python train.py --num_hidden_layers=11 --hidden_size=160 --num_attention_heads=2 --num_key_value_heads=2 --vocab_size=8192 --norm="layernorm" --bias="all" --tie_word_embeddings=false --init="normal" --init_std_down=0.00841 --learning_rate=0.0107 --final_lr_fraction=0.05 --doc_mask=true
Each number is 500 + 40 x the weight over its row's rms, rounded and kept within 0 to 999. Layers, rows and columns count from 0. Numbers have three digits each. The size before them is the row's rms in percent of the matrix's.

# up: layer 2 MLP up, 640x160, rms 0.195, rows 475-624, columns 40-79
# down: layer 2 MLP down (transposed), 640x160, rms 0.0492, rows 475-624, columns 40-79
up475 092:446486508464592532493418423441517428554488511529560512507472416432480559491448447501561464494469491500445519530554476521
down475 101:518454435502505439465506474529522559456450509460532568489462473503490608514562420515467459491458459551532497420542517559
up476 096:515577500585506520528543444474502519547573551513456438548507545507525501437461522441447435462544477530529494532508497517
down476 108:558526485489467499554490491518542540473547542516493538425517478482495505484528486569509538513497537487471506457521523563
up477 107:500496534532590492542526505544465487462551536480508515427589474572504443477530484481513547501491471427571533540493559480
down477 112:385535542467496536488567465502512510477600553570554491509509446531516421503461541525486581414522503430558460525510572525
up478 104:546476550528501583520533419511517447535574496496512379431494534493582445509473546470486469533482521437434514542555507505
down478 105:470504440545504442520514492415514507490508539538439462504526468537466511485513536525566481474535499542536520451482524495
up479 107:513505502476541522461450445533585503526469471572509407512441497473493520478516509494437490582484498569523568561480486551
down479 096:534536487479462431514422559559511491514485531488489502532525538481448486470637436507515499486513510514522476492448571513
up480 085:478465518480484504463520501526476438494436535490464465539528504498509499510484439528582510539501471492487471530467499470
down480 084:519527470477526492565479510431525481427501523431612537419517477533487489487462448440517479463522486441539574538456524600
up481 109:472532529440492520433411539482515469509470494501441448486463489566532430505525528522490511522566494437506534552442523429
down481 106:529444479479487536498446451456467525504489475537478525519423517513565458501442414466469500469585529429524497555506521530
up482 106:541527504535461521488457525513531484575506500499539554549467498568554487477553458510453455484509534551431485493518471530
down482 104:433551482472555478542571542528476536439512559562512561483483558531503427458539521437514505461551529475495579529534495557
up483 085:581549485469504542529477510509466461560462537486558498484607542510483442465541411487461520590485512494421437446491519396
down483 096:535471505413594466531495483479480479497498465517419475487533479511489505479524488547466501488592448463540442491495476493
up484 104:531528465492429449526474549502479483527534448446502534605418509536391427437491565526472546517492508466452465557484592555
down484 099:543509463470544439501514488505539536454479442493449549509522547555458449474483493425446492464536538581497517503540475516
up485 101:463501555609405591517447485486465460446507502508461463525525461545496446491518493514519572489468509511522495504506511513
down485 104:498487500512530476444549490494456495542438478531446510598514495493479485461488516481479420474561483519471461485491469549
up486 098:518498483495540558481604508530500538512499491526543463538454484483500520523505500508467542531502577505500535487491535470
down486 105:428524482497472459571499498462563503495514449504591480469496561496520495486506477487500442515475509539479478468511532491
up487 092:485524520510497552471546498502565552489527515521547475541496416475538498428503451497584401423461452495464460454522452528
down487 099:424583518413570488524490528533471439524572463404445480554500497492513515444420532552558496513507445436500531523527490515
up488 090:546509457558511502473546509507538480529492475502541551526548423526500499465430481379537532525544452494494524479535588477
down488 091:525510567543475494549476483484510490512458463487483525543504462484484526482443435524581496542540539504476493514437545458
up489 103:497498578607562528512454513495561468497512473501464480496514542478479549500506458522440449544451525398553494520591513495
down489 104:506430558460495498426441481533493563438551507423558553526506502466504515525488536509494484580567499521532499556441509619
up490 093:563495499433526556566553507478517506563469487496504476447493593516467484445491454519521457532519460451471486449531561521
down490 094:494498442522491577523546483478560545453480484505506521532455479476521499492500527452507505530534467521512527486471543469
up491 101:518503473533548515463521561558523533542535466503561454525481526437486456524462499488448505450441492512522423444510508468
down491 107:491568419475518499477493457492533580461443493437533505504512481439503470492469582462556534424451532500515539479535447588
up492 122:535385479471523518476493524564467553508476490538578528539484555443485515497471455517474528437499530513481403488538511434
down492 124:449528492495544409472542519514511466566519565563568487499456532464502489496425445492472438507540532531532590438504525532
up493 092:538510592495524458482517461500427555505458515462489488535491519482524533427485434471458487521501520514510561449564548473
down493 080:512456453506434560508556504522467584524561487572509515523444517523498496565509526458475448487511507489501492474434540493
up494 105:497553547513580571483449525518533536496500511441478446533506483525518521487431478481421457543564543518496408540412496539
down494 095:530468542490467504468508514586512466517499509476496525571515471469477486477502522604509488558518600543428415454473491468
up495 114:483597564478516455495536529467515467558474528457479423501516446469482562473433494482515395484518609568474470572474585495
down495 108:486551507418472482513549561547512488480430522508432526488497519468527494485450490445475487519515429564480554534551488550
up496 125:492519477470475499481452500519549502432541518493493497512483536508514558512535525535469517374557560569514491470450550507
down496 115:426476546477464540536512509512440562539450541490494496521500473496511514452557530440541521469510515448474520486531511505
up497 100:548545567472456506455451513432481561456506560474446486516573527485518557421576479557494492584467542440562525535517534431
down497 090:491520540482482479416547475509525500456551544474525512500524534525556427478375423466464472434509547542547596482533475558
up498 109:533487498475537428595490452530593530433466540456448506482531521494567512473476493620461464441505522457532504526487445529
down498 108:522476525500463450449583508507471522438485491569418492443483545488454520477478543464509443557559541477477564494535505494
up499 115:448516506563551500566497513469458570606492482447499553506432529521510473461547490521426481523502457523510463517544530489
down499 132:548499507522443518491424565548496502458414458494599572418471516495437444484461499528515481550468538483451480507468572557
up500 101:493550460545556568462460443496451456540636503454484522460491479499501448510457579509535465502439520548504498490557478566
down500 103:563519498485506510459448532455463509454511463519487601549485530474435512556578512491486531542485456554457514503493536460
up501 092:513474510458445485524540425505561464511488480563414513530532440547508517473445479556480503471450513486419470468476565556
down501 096:435403556456465458541563491463451581519445398501540494499539449556419552479511449531541504490539493548479521528577435528
up502 098:515529471453479460501461444547504491552500561501489581534602484471495506476504472517547497501525502484524419557500508564
down502 101:577538455450495460488565455492474457425540558519514471545543487483516583522446514539498532517473475457464496546452460502
up503 103:502531519494468466496531464568563427550485487535516468570436438485525463529559563520562478499509438479530436455491528562
down503 101:520544447524521489450527435498432465488424550484513557498519507496483555453560525539407494544658465476513496422478501447
up504 096:575458492480414521461466571461491482527472479583532495539481486529526507500517473448560490478569479430473481527494554458
down504 095:502461515492556491554460457566536547502524504489498505481522515436458498423539500444529418423582475423451542410501522491
up505 102:419504542467543508491409469485446475490519462443563501466537583517479490434585502548602537491523555531587376439571478563
down505 091:519509491552494489509436493469537369486504478429490514526495450527471507530539585575524539502511416498503498422478513449
up506 101:572488477523505517485482493454477496527534527525473470492506466455562419493502484510551516553578490486545515483473484529
down506 103:495517484457546526495508505502432520457503572450575500478473533562522542533533496532523526478511481490520566513495465454
up507 104:449503406562505510548500447502463510519561455465568500492497537546502519485525438469426489509506503572457418547517530524
down507 109:417550505454555468452469493487533597545535555467506497528502544500491461415480505500519487474524482470502518499546474566
up508 092:552557496439545455476535585553548465517534471509468456461514478502481506466563503424525504461570397571508552496507501571
down508 102:470509573498490498480506493532572499459470591492477488506516498504514549495531474486519453536524521575542392556508493461
up509 103:545525452498527498554437463555549467471465475467449482507569498468533497526494504533538418476520515510517496507478446502
down509 102:500494337484500506508533506517502558518510446579451480488513482450467511523538514502429540523526482460486526469489562425
up510 118:488513487460537515548535533573482525510580469510609488486428493458462514550548468555541470481554496511489586505499529458
down510 114:546524503538479486480607511565572524543495525508523540503488495494527512585515544435470455471527501470490562484420442462
up511 091:462464498480512510519496442494514501459512588465537442504510554476526424447462490443494508562468529504429512584515535476
down511 094:505495529474496494422538471487490503501521466502492579474482557506579582533517498527518531566527416492539465520535518429
up512 105:444549488510556566534488500516554551526514550487456420504567490547526490500559427507445506479536525497483497476531479551
down512 100:496487494411514518512569518495528539491564486473443469528506503541455501534475466546510510535440532525461462430507507532
up513 103:504514528592474508550507514541529519430505493495481529513539504552498551594554482518438593481496569478525504527452465460
down513 095:495553499504498564479481505526477584505420439482532464467507507481572517515470483502475460479488503460553535568530515492
up514 115:482524535483511460562468521427483462438512540518537463561516546551515554494517485559505506525513463543485556436527496517
down514 118:546497513494486480491433514501425520496496546560569459528464473540486494531476498505480505569574477551563538437483530486
up515 094:551551589411583488559512574462536460466501540451485567518496514423451532491530468495559504472458516540447432484497432471
down515 102:578494446497528473455473513499472494447565504556553463510472528455454476454478558534558504490495484452481443517487493458
up516 093:531522529452467413439458547511488453491492558448600541488462516490506524439455518511510502548551488619537525475487467543
down516 101:493536443540562478441496520540498497466440548514548489513517452443548475495481584525548494624507466479546505558465480445
up517 104:517501354424439447561513595569487466501479546533415497488499474442511542477532580443483532539485531494535492512507491536
down517 101:510477489481482450422578429441485556538522519452422494533552476420514512437539466505509501541475517410478497530458443469
up518 088:512495541449479540547504510516509453474627555550589461501470476474499462508428465508466490494556546433464503535473528485
down518 095:515474522427522535430538519555524538524545490511488585512457487517492491537492475536478458432600543474497471470554480575
up519 095:494484493514469488478457467558483428547607590472508540517544491544436559459483462535465481511453430532499526450487509521
down519 100:456436528433524442479519491502506534379550552419507523519448510484420557504492505451458480519497477487549468552566485487
up520 085:488531448464494506481535405524504530512520421449503536647575504520477510533511514546521484523471467510519539553507547504
down520 085:513455438513505490528499436503551495549471523488551488481516551441519507464406506563470515485548551531475473529443528509
up521 099:518567467504504481533516511531479505514475515424475477540537463597473489482546515550479509466567497513548495592489554559
down521 104:532551490449497521566561480493498508506450454463552481541507522523579501470479535516490496487512515524481511482490494451
up522 086:528452471502490560489526506503512491523491526536484418502490427482588467470458512479497394472464549499500562543507508456
down522 078:510513504418494566435489407525565483476534490498530468500527443536581526504531577531460506500544522467545475520465447435
up523 106:471561592503567505470485531403549514474465565444483414494528486486531530553490490524512488546527502516579522494411465477
down523 103:533584487515574479492505548543441488525489485532534531512467478493445440444513598487509472538521539515600599410540461480
up524 101:495521530505509464497491427566554512527483498572514541515542482510501481463496508485506458572523500451426476471411507476
down524 116:460449455547507459533493439502494517490460442513474503448559470510524495505531579449533466555563506456526585445526556550
up525 115:446517459483473547504493550503472516596507520472477478524513444542526527504505573527443542531546484559483502466468507516
down525 105:519494534484515434520526453435465551487487490451485471438519461484409505532570565479536421544426544511567534462477463493
up526 091:515491523500510524502496519474554512525533525456456497552520529548534493490546425467520509492455434540403575469526582576
down526 088:500448590493451463568470563514464521476454411461498553501467477462549488460441453569498490468570517572498438428446503520
up527 089:503548557458434470529458504502498476522480583494514460470481592460489512491523473564512581452492456445531564512483534516
down527 087:507531525616514518454463594440523514450437432489522565544518530470458517468454568507543585468527461492524490463475486460
up528 095:500595588481497481544517498530535524522534508480530457514485500469505444493517491583489511494510532547489516551418482567
down528 110:501463525533482491535544523475490474464488482492431519519505480503539512530468529532548522543462506530552544485445524479
up529 088:503574516491505470526440540478464474501539557503508504494496478520525564469494492459550582465442475493504466450509558509
down529 082:508575525526505477470523517542458508593620458497519519441516453530497420469554405482532542516457551539498467489471482505
up530 093:546560439531485558400488513513450410480543503552478492558460512535547517566506492486513502473511504495495518565490459498
down530 099:453542443594496469517502492476480499537393521489500525517508471534483472522561539555534481476538505476483543429556503477
up531 088:454544501500469493490512497505417582458537488441509452579532423504436505483458457512479476440484470419541474525458526495
down531 082:474457469513490475493566526520510501463437447550460511530493477481515483449483557534529524465502485482493592466539404540
up532 103:514519508506460504594490520459493481556469538439465589471493421469442518523532485532498487417510491547486612558505556490
down532 100:529538487463443489452493473491500538489527525514436438509503538590528470476555548530470511490433481536546516522512490539
up533 100:514495564513605545518500513516558483525438533438451489522533512482382564463436535517474466477517511506566379465547479532
down533 107:480508429549578551473450512513487491506482473499478492566497490560446584456519488468563486514423507545485432497451441538
up534 095:483485571521449460574498470477470535514549501482525469468451459539478492486516480533528436493441490527493500531510430507
down534 098:564518496462457538501494502537466538538540487535470546451488422526465542469529468518459443506463457542470448552559460522
up535 096:373479529472538517487490462530491503486529479513528516548473476440505581441504511463546497491493494573579485638528488535
down535 103:417555486461559472483524568521467474482504486557466520561521561451505508385513541546473557444418573449480465542572516501
up536 101:476436543525494544546480454565598570430502523578482472431529470441456459503530533466458509477408513490481521499412489505
down536 098:463471499466472443396505524448446452511564545467498544552497458527519534473523515511528513518535480512496435506550519432
up537 103:485501559480514498540469571540478444478512519527473417515529524454549398501437480460517462539527577496547451501532518546
down537 101:562510490534457520415503477537503454526481566577572491471527541502477530516472594561482415406566519531460540516445414519
up538 088:471437537399564525576446538526492443520497500479463461486535527540487472448506539550548554520524458464477487549512612489
down538 085:493504463494499442505526489489464643494564507492496496554536479565489503487438457520518577482483517563542523545556530479
up539 094:502505505484545554526454421492500588497519500494472492438539501475584477492482519523476501449555542480454402566427540550
down539 096:504513433479478456523416468416441563504523504503443535501510493476400569524486588525482522469488481551473465491540498578
up540 092:453531436444461507476556484509517465588448523492481588528548505537611561490494438588522493517531554521446533474466436479
down540 088:488522513548481454463567503521489450492495503461482473527533488470550513447485572512535471470487498533529515506482507441
up541 090:380516518511537504474519542500467483539511519472456535501521473552512456493427557494580510490465503554495495517464481566
down541 079:545413476418548534528493534498486458526508582444550509499486513523594426508496448409456533485525528542440522511487471517
up542 095:522538513488558532495518487499495484493542426564476489431560523558545446482479476447445393541551437489457506470493509539
down542 090:462476512537538475500506530512472488510442539530442522520522555462533542453545414493505518479482511550512589429501527444
up543 101:465594535499518536482473423488451523473498575496476509517533488422492569498537518464507501437499476536454492485467464553
down543 106:532489454522470517562448451511470471512461438432441493503497526428523526547550480476544582474502523556481490436560492449
up544 119:479514515539480523454611532513512513547587478512517592501475516593472549464449456527503472554581499518543465448481540464
down544 113:516440511483463515528534467545564433460476465473559496463519420503455507539576572515507524472515504456500501524442507442
up545 110:487533489508455437496474498487518549538482459508542540500519524501488556531536452478414488540527500536499599538471515494
down545 095:546505453551479528419482511518523427558468464425482502515484489497549495538516502504438575520417554513502480479472490520
up546 095:457508481541531513519522504524588486526520548540526480486551440517501470555514444459451482453457513552495484404512478528
down546 096:569543503508497467458487544494496477550490482442460539475535533454462533643513578523473501589539538482535564490517505568
up547 118:499532486458516472467451508533482502438515535455493531452433586457479429445474428544497497509554559487481578486544521563
down547 107:520487465492442503523468452465450535515409465470509485548525478492519549557538512490547492534484540478462542423481573521
up548 098:499487524519516491531563529571507473489524574497524479552400524450490606515528502478447453367493467502457515548451520463
down548 104:525572484538504495504531429528469434467540546533545519557475474525502543461474502542521521457527542488458473556512487501
up549 104:520507460517494551454464469532555478505544525503577545584462439563486503477485416523419545469467595498521551512488420534
down549 088:430487510560445506530482505481464464481455512512501526513537478501492514494546406448524580452446523504555491474382584438
up550 111:487496468458478475558502456541509506500524561564499493547535489486474381536454445485453484493474509395584461509505465541
down550 132:445500500499469442532481471448510485388500542537501518520526528522429548500558558511579402497555541387469482474480495516
up551 099:447509534488561484480478531517489536519526552508464487515507505510440509479570496443448522459405539440490592489550491485
down551 103:461613509520509468562611511472501477467492474513467526440443494514566457513551498480475518495441466565505554510556478470
up552 100:491478517428459526537513496505460559504566526499545512561486541560471465469503431531442479492506583511493485535548482530
down552 089:486480521522448462501466470431538477453502554474520490575487491490489494520565524468502483546466498467531522483479576486
up553 092:491511466509510585404493486476481473476568516515533498479526454452469390588443516477523539516463509524465486518463496471
down553 094:433390471526415506486445457442533564460488443551461507495518500525465503511637471556497507541513483505538378491481488514
up554 109:516494520583458486544508468485459513595470463528464514415462449498474504491415437508463533470519502525473553516493587501
down554 115:523601545468542509450534527447572543539482456421560562496473461472488535460426488462497557484503470531455550460526418482
up555 080:488460505487525563520446521519578523522476530470413537521557463469535504507508503584440592548539465514573415536487478498
down555 075:517499547479470392500473390502478559480467517524526550492498474477468552406528460502443531521506427460480463510479496467
up556 089:506566542467520517511524487561515464513473566483521480480501492465501463538441531398591550510436506533555540615547478483
down556 083:449525538487485506394502499594495469501473559449476499445567536583571467510461471475486472454511522554497494555455427533
up557 088:530517510502514494484457445491477528482542526522475487478436462529493535513562559488442459501426476443517504559491485539
down557 088:558507528455514472569575475502500579488542498460379527494482526478507543487479514414457555527559481477528514479498470491
up558 089:543477446462563426455520413489472445556514473487543429542491581428501495456508565478527555529527473524562511470485472487
down558 096:461589540516490540481542521437460493481562561426512485511480444539505509460484595497502485514488507463526536513544526444
up559 090:439483516463486440470450624506476487514489562473521476503534509520557463484497517521544559535578534427551518507486468549
down559 097:496530478501462408490496515477523579474512441476574488463523463540524557470525571433446503513515513487520472501446534514
up560 090:439517399485462521546532522531475412548516508515527497535486494524458548537489451517501462462537479534528552489562556523
down560 086:505505583536444449566506487441504436513505502483496512419419479488506490540389566512533514491567503487481489482515493515
up561 094:509539562473558536513513490538475465529527592496461566478481483503523527476468543534464529530492542502604553481516485487
down561 091:501505478559580483485498553495442502458507447529557477517482462496466522513517499467487550517531533451506492505443552431
up562 110:473480557461454487515562549492511457522449516480517538517447489559572485514467445561449436508508496435481539566487557469
down562 114:418503464517555494470554465521489511527473537532448550499512496476539533509509607472488508475493493548512415498534502537
up563 099:494511536471465547418511515513499529464584446547511545459552472486478598469460470541499466549542515528473421561520489497
down563 104:525469534432513469486467499503456483515532561448490462522521447442567534505467504477514562548418542490473475501442479491
up564 099:535594459427497500468514478444515504552521474535518491563509513419459490492467454526511487492408478466568608488517501491
down564 095:511465450509482495448482519575568480538495508426514542563432563473530491495479535458425499521542499485466506486485461587
up565 106:516549500516492440444531508496519484490564500492552526513440524567554499514534463503503467486552507502528512519517462520
down565 109:558582498502461475548529476565504487500503450478565499451479497555429452528503484533494459564464544489498596523534511538
up566 087:524536443568545501529502463533437507528525544480521472476482530498497542540485541549422478482490584499538523534444442575
down566 087:490579487463570524452444519482609529450517526529494401434513506503443458530528446507572589487488428474503518557525480485
up567 108:449519524559552465466480502567577513474526527549540526476495446463527515573526519400500482443476442522497499509585528430
down567 108:522481501460532522547514509542504432513477492542453414510569511516522509541457534545498514448540531492604567528502516530
up568 101:561555469445514497464451523493502528533437460435460497516444472526545491527482521571462584538472495424479499469436498472
down568 108:549499446509552508453514513488428531490498480497522549510445543490512507531426533572507455571482530440470512485510487464
up569 099:520526507562511500531517517437510540509467569477419522472587482584555451588498446473550485481473487554581471477505653480
down569 108:507539517506511525453493434510546503450567510581559439531474513448491486509440524456432499545432500500503518540461440562
up570 101:479522489445497526473527508490536489524504530495519478451404530514496499544499547518463451583432521479533485477544472463
down570 098:433494494492477509462457510484512415579493480531427537492557452491491549524496428527482590610503476560570529440467465456
up571 073:501561475516500529574466521540402524552514469550522532570549516526559505510504541568542483495481506530501476470462494442
down571 075:459529486518583511514508481516545495494473516436522430532510409499461560451553437491507564508568534482508457480477486451
up572 106:531510516503472453521439453525527450510472585462479515457482518543566477539506451503492466508435485485497508452476490495
down572 113:485552461537573496448518444449549523537497539497439393577500461437505485514431562485484486511487509515528464470506503533
up573 103:476500484531532489541489493533551416461495476486468533474558487512519446491502540443481472426516526449488514490427539503
down573 105:507527457530523534499471494470470548531477583562586560422502534475519484449473510529403552468454486517501470529529459430
up574 095:442554540524509505536507468501465475429493470477449559545485464508512454484480547576480496487433516505510532509467466536
down574 092:435530467448482475497430528499519485460487548576474476483514493516418530535488403435452460437525503503445561498531485489
up575 102:467483466434563469491384538538516483532570490501489521487435474512508458556494499508508524503481533468425486509505532426
down575 102:553512422487491427471408556546522431503459418490517495497485536428481476511493499464481440489506485575541504466531543540
up576 102:445497483492462513494501531509496458523395509504521530556473470561530496406418476523463527388505505504428441502516448545
down576 103:481594495477454457498520520475487464488525522572501505496501473489439472446461587467544472477476495506484497441489499471
up577 109:572459502481552514529465506530418583489449520510499538483504532413559525490503542614549453493436461560513475505491503454
down577 115:574459496469465400460492540490500558493462479579497523501528509430434461475380476479550500592525562527564539429495431546
up578 096:446494515414494538463442491443475454493467514458575447495471498542452523480495495504552484517475542548557548509491506494
down578 093:474492496493523488508543547533485508420508418448572574484593556519473553460502599524494504569457483493562474460527524545
up579 108:510510527474479467555430542495500435529473579512476425477506488500467496513519468525454507517482524497512539438447523491
down579 102:466546445468545530503520520465534438446601505495521512484461503537509464454560619491502582476438495551538492422510604472
up580 081:485551509561486541548520500478457453551570512453418504530572468396491518473506513459540476476453519508536562532463534571
down580 086:527449580502453451505526496519499506461540504436497453486510577472520579536457514535493460496466464448492596501547456511
up581 096:556485561497455508568504475495520569498467479503546539555424460458471501472525456522569416527503486548499505507537453502
down581 092:467517491501574522479565451470483547532536515525523471470499477524462469508487491549429520539447567540537530545476461532
up582 093:433450467519529486504491458572476483538507505499496498559463471550568456512517483471485455508474515486442506424495514483
down582 083:439531563514480458479496493492491478473417517477445429440489433487574507483439539439481562555515494428499464439459566455
up583 104:437468502512542494558479544494510475491530473504518505496465512471531422590540481503574509472443470536488484430511505460
down583 097:588561491517473526503560507516499452538509517500498516549512560534504499533374506507425558504498443475486537519438529490
up584 109:469518548421502469533495516559534556481560570488529548451522476518440526507430481463457515415509546479497472522485517425
down584 107:511508589529442475515512522550477469554468479497451448481502500533504490496465556543465495565596531530467511510487540408
up585 124:439502518555504528567385457498501432559429524491453424520473496471526475512526538515474526486490450445432463475435507480
down585 114:541421554525438464542465489541535506447531513571465527498441506490540446555482533467474477500532513426447551534487481454
up586 091:475498440506579520430513469502560463545492537510423506471505522536526525588474532573509526533481482515534461517420517531
down586 096:540490501550530536442516486543514529426512425590462536444450524442503510549488513510490515436536472546520536518535416477
up587 094:487532495533590536538532485540438512529554466493554528467542506538535491455498513523516503507534524515502468505571507566
down587 102:461492458504516491498483480544538495418454529478564518463487546486476533501507651509555487477487494509468475513484555438
up588 120:465468502488465479535419522524447543491494438475562604520476450512497515565483445472516520504474466471540439535502543510
down588 111:497528530470564500454492552445479519524502536497500539494543500533423516462475462504485480535564535513484468484496456459
up589 123:501484526600493484535481443467497559527534511530517453512534481511520509542539497459450499490458449475502504491437480520
down589 112:456446465486451529488533502600498533507460578484495538499476510476585541444553520532572491488521528530445521478530475502
up590 109:533539460542448468527486470451481455541499445472481523556490534441497507517491449522546534480542474480467516520389447548
down590 106:411448515510505501592507482498482415478512446516490496444513501485519572523525520546501498462460500504521438461498565533
up591 102:524500527568519486548505514504465492441457482518461514512497532436458516447499548470485459470524474506569536492533518519
down591 100:499550516503539524502505472510550475578542517521412444438563516478495466480483475462575585505506505467458537563514558466
up592 113:500446450478470506502561563542478485551559533575461543476429457536509486543487473496457569459497451473518447481490600442
down592 114:507453530484487494447520474494461455502564472581540524437535473473463433500535527542437493466485540506520468490510406489
up593 110:444512491467460564511508546561554451565465492527508580507577534482531473435544449527510516469536509460459494519475519443
down593 116:540505498498508425500419474488528588520455511502448483486495501492515507517428581485536550598438510495482525511480504498
up594 093:525521502514438489554475434536393536470505533563559457518493451530528484425444456445500528467472534537574524527431468541
down594 106:466457545517528512482465489539448532567519453569473488518457510482544490482418596517466548500551511512504437503440539478
up595 095:444568428487507609451508492527480496456544560489536512502483551514471529519543541447489512513448475495526550525457492476
down595 097:456469484478464503498471498475522465492518530446549484502550567443486573481508523537530466492445546604496520511595511468
up596 099:506527491503434552447464494488477569461534494512562526533512556529517451480539546461469528516520444513512460505581521468
down596 095:481435564464456507497495559436545470539455550478523516507517538521507519503520517477553527459494525485472437501545456498
up597 096:480558534487524504590515458504447497493535493517523553538400462510491474510534487491431509498524506497514483443512558483
down597 097:503520398484552511517530516483486546575500508465586494484540514495484560501518536550507507477562488461509508499499473534
up598 080:490541503474527496494575422526589522487508548520456562484497482559536498511489483463551471544550510531421487514533513593
down598 085:502425462530474500500485419566492494498445542491561498486456485502492537480370499497487536557540463481468505575493499474
up599 084:499575481478524398498489469541518467469478438408434487521480465486548588526492504608556548546510478539511490500481536487
down599 089:514473513557496515528454529497525459508465541426545520494481478509526531432476628483480502483532519519531556526493475548
up600 089:527495550557476513492423550477505498461490503538597523544514562538521461482496498565519524459462476483539471570555497460
down600 093:511409525533543485462468542397575474441467467509519528514489559484434449489495469523490491428536480501526499518535493496
up601 092:480550501494504512467500642481498476481568552562494482524505508555449514474441573496525512545478502487517478456566538536
down601 086:500530554488490505471526507492513541555424466509492430506591532579472518477496482494493445465563503504506420477429473510
up602 098:440527505494502441462444497505499497456497503511501491513559471532445539516517450459545519420513526462574540534483455470
down602 097:550531487496557483561512514488551468477477433495531483489527502418438539458465516483584517510493535505483462476521481547
up603 086:445481513475461496552482551459512491500498538470487470547527478489573472506420498533530490482559456457524455529518518495
down603 094:545469478510505461527495487568550506421572492461531487505497466493521453522480523467476467558440442447554558452470515518
up604 097:468513531506513430482480606500528447549502552564482519549408522452513498478532476559474532475518460496467496471567550527
down604 101:426482482502505532525573460500449483475486541523587472434529508531436520512524477456406516546578500503500507544473494495
up605 099:499493551458452480500489426530527487541522527513473501491468535472518482499498507579450506491475548545442447500462558491
down605 112:411443487508529431558485457490511451484456495518527503506494508484442468530488512461493482535522519541526516541551497524
up606 093:514590501503507536464504487474487444513447486555445471495516555568464470454521472427563511520526483460564475455498555450
down606 084:501442509533512456579500558465463538526482525568547517408443472540454563499525429488506534519500544501492479555556474514
up607 094:579537508536524553535494530444511520506558461425517467526509502482544474532465463450468445538501474502454443493495535459
down607 097:539495514498475464434494511461443526516500514368576513546497458482458497664520463452443512523453472511599513476505475536
up608 100:495560528591434510483472632449495511592556522496506531546493470497545508504522463535449494497528507461494515443503519509
down608 104:495534500494445519543520567457463494567523464541542516541444482470495481431549530489486477488543508450535480441562557456
up609 100:458544511415494555472449505505509454458438473521498453484449524532541542523524505582475462514426492488500473514447465468
down609 102:469535434506484504436506534593540529496574511586545480465472489490465484444460527489537503470516487577508466558486430492
up610 107:420521499579532579521544461495498474545585503503424504609521492537576537476470502465450505524575501550523471522419529463
down610 113:547417508447451472447530525497472495536502495442516486443500480449513502501549675494512502523513532454459468546430575503
up611 104:469526494505478584499461492585421461542498450515438479470497454436538508462477465624473522536494523559553470510532495522
down611 100:426485511499515499517419558545523523404449458414473578459538412395539547500524500446483517445479519482502404506504503508
up612 086:420489551470496476550426466407470465488425469490550439458498570478493428469513503556545479449528525507543560560487475481
down612 082:502566505464430462528470508496527475537479454467470478452498449495528491483527554450483507543506530466511467519584512495
up613 099:569523468537535507461530480499500449507475501498493517548546517501525504517529454477451544561565459502494514515408498553
down613 102:370471470504481513484525516480519461508480481495569485534506532532533456461503500553521446516496548482499504420507539463
up614 110:539500500524516545503454469478540468489573522504457455496517526474509543439461512505499418489509496556499550528490446516
down614 100:514482534478500564402508518520491528505505546471581472479514508477533522456467505458476478504574529549440377478472438491
up615 095:510503516520462507572428460525424434502456570414514487510507435505521414449539405546550484442522627555530447513563521567
down615 094:467545443521431499514580407508515467465583376468579496453486485511546524504488576464492501445595531480487455535527499413
up616 102:461457560525505461594491507474498436538499518553484443495445529561511486523489488475523488516514473459543486467534515442
down616 106:508522503510533535478514575487526524422501504504545511546474449518445444529486525505544497515510478527553583496503528447
up617 108:503540464590531539571500492561544504513462515489509454497501442486548470483508441525545521441514489555513461488561528501
down617 106:491507483480431474468543439503503538495565521504468476506508508520509570504482376443501461478590465542500493455526538542
up618 085:469485481564496521506413504497461507513497551451473530507511521518507493532504462537474513475425497482558444520442514533
down618 093:453468524527483536445478489426491544517508527497506536537505493458472466514523523396515482473458508450541446553471483523
up619 105:515606567556481513527559517554511497463481507490560568545384514545579452455540459452470456472480452484469421486526495467
down619 103:518536493458513525488484523482557569493444521473557523511456469479504573458591482468511484440502497520482496445514591476
up620 098:459450496487541488552468535506529519590467509438494493579550497508507556471491483542488544513467529520489509544502497423
down620 101:446494486565478493537458495582500582529381466545538495511482536524493419526434527399430449494526540519468542515527577504
up621 082:490468538536456528511430472491542448558500462459477500501529531519552468601506483487485525523484545496489471547430516527
down621 088:486432505492555486561463434519564504488424502541481467414467448452488560487510490473517420518501559440493475544485561550
up622 101:458491518379499471515546527403531444491468602577465479532475515548465520487501486483491511516524538452483490519462466506
down622 097:517552517448479481508465521497494499423528479520503535471476512424528577415486560533508496510476489472465531530515484537
up623 092:490486600528603513419516548508575510522516500539503481546507467551495490554483458492505565486538467538525488477486566541
down623 087:513539543509548547467446533491517450594488455462493445536480510495444483527528515519507532579559509443468500566495470458
up624 099:492494495561519543526485485498514465518525556520441489382522520500549442512505484473559410508387569469510455473520471482
down624 094:508529461494475537475425447473549538515509513480460497471512432518489549416503510532406476491552486533463458485478506487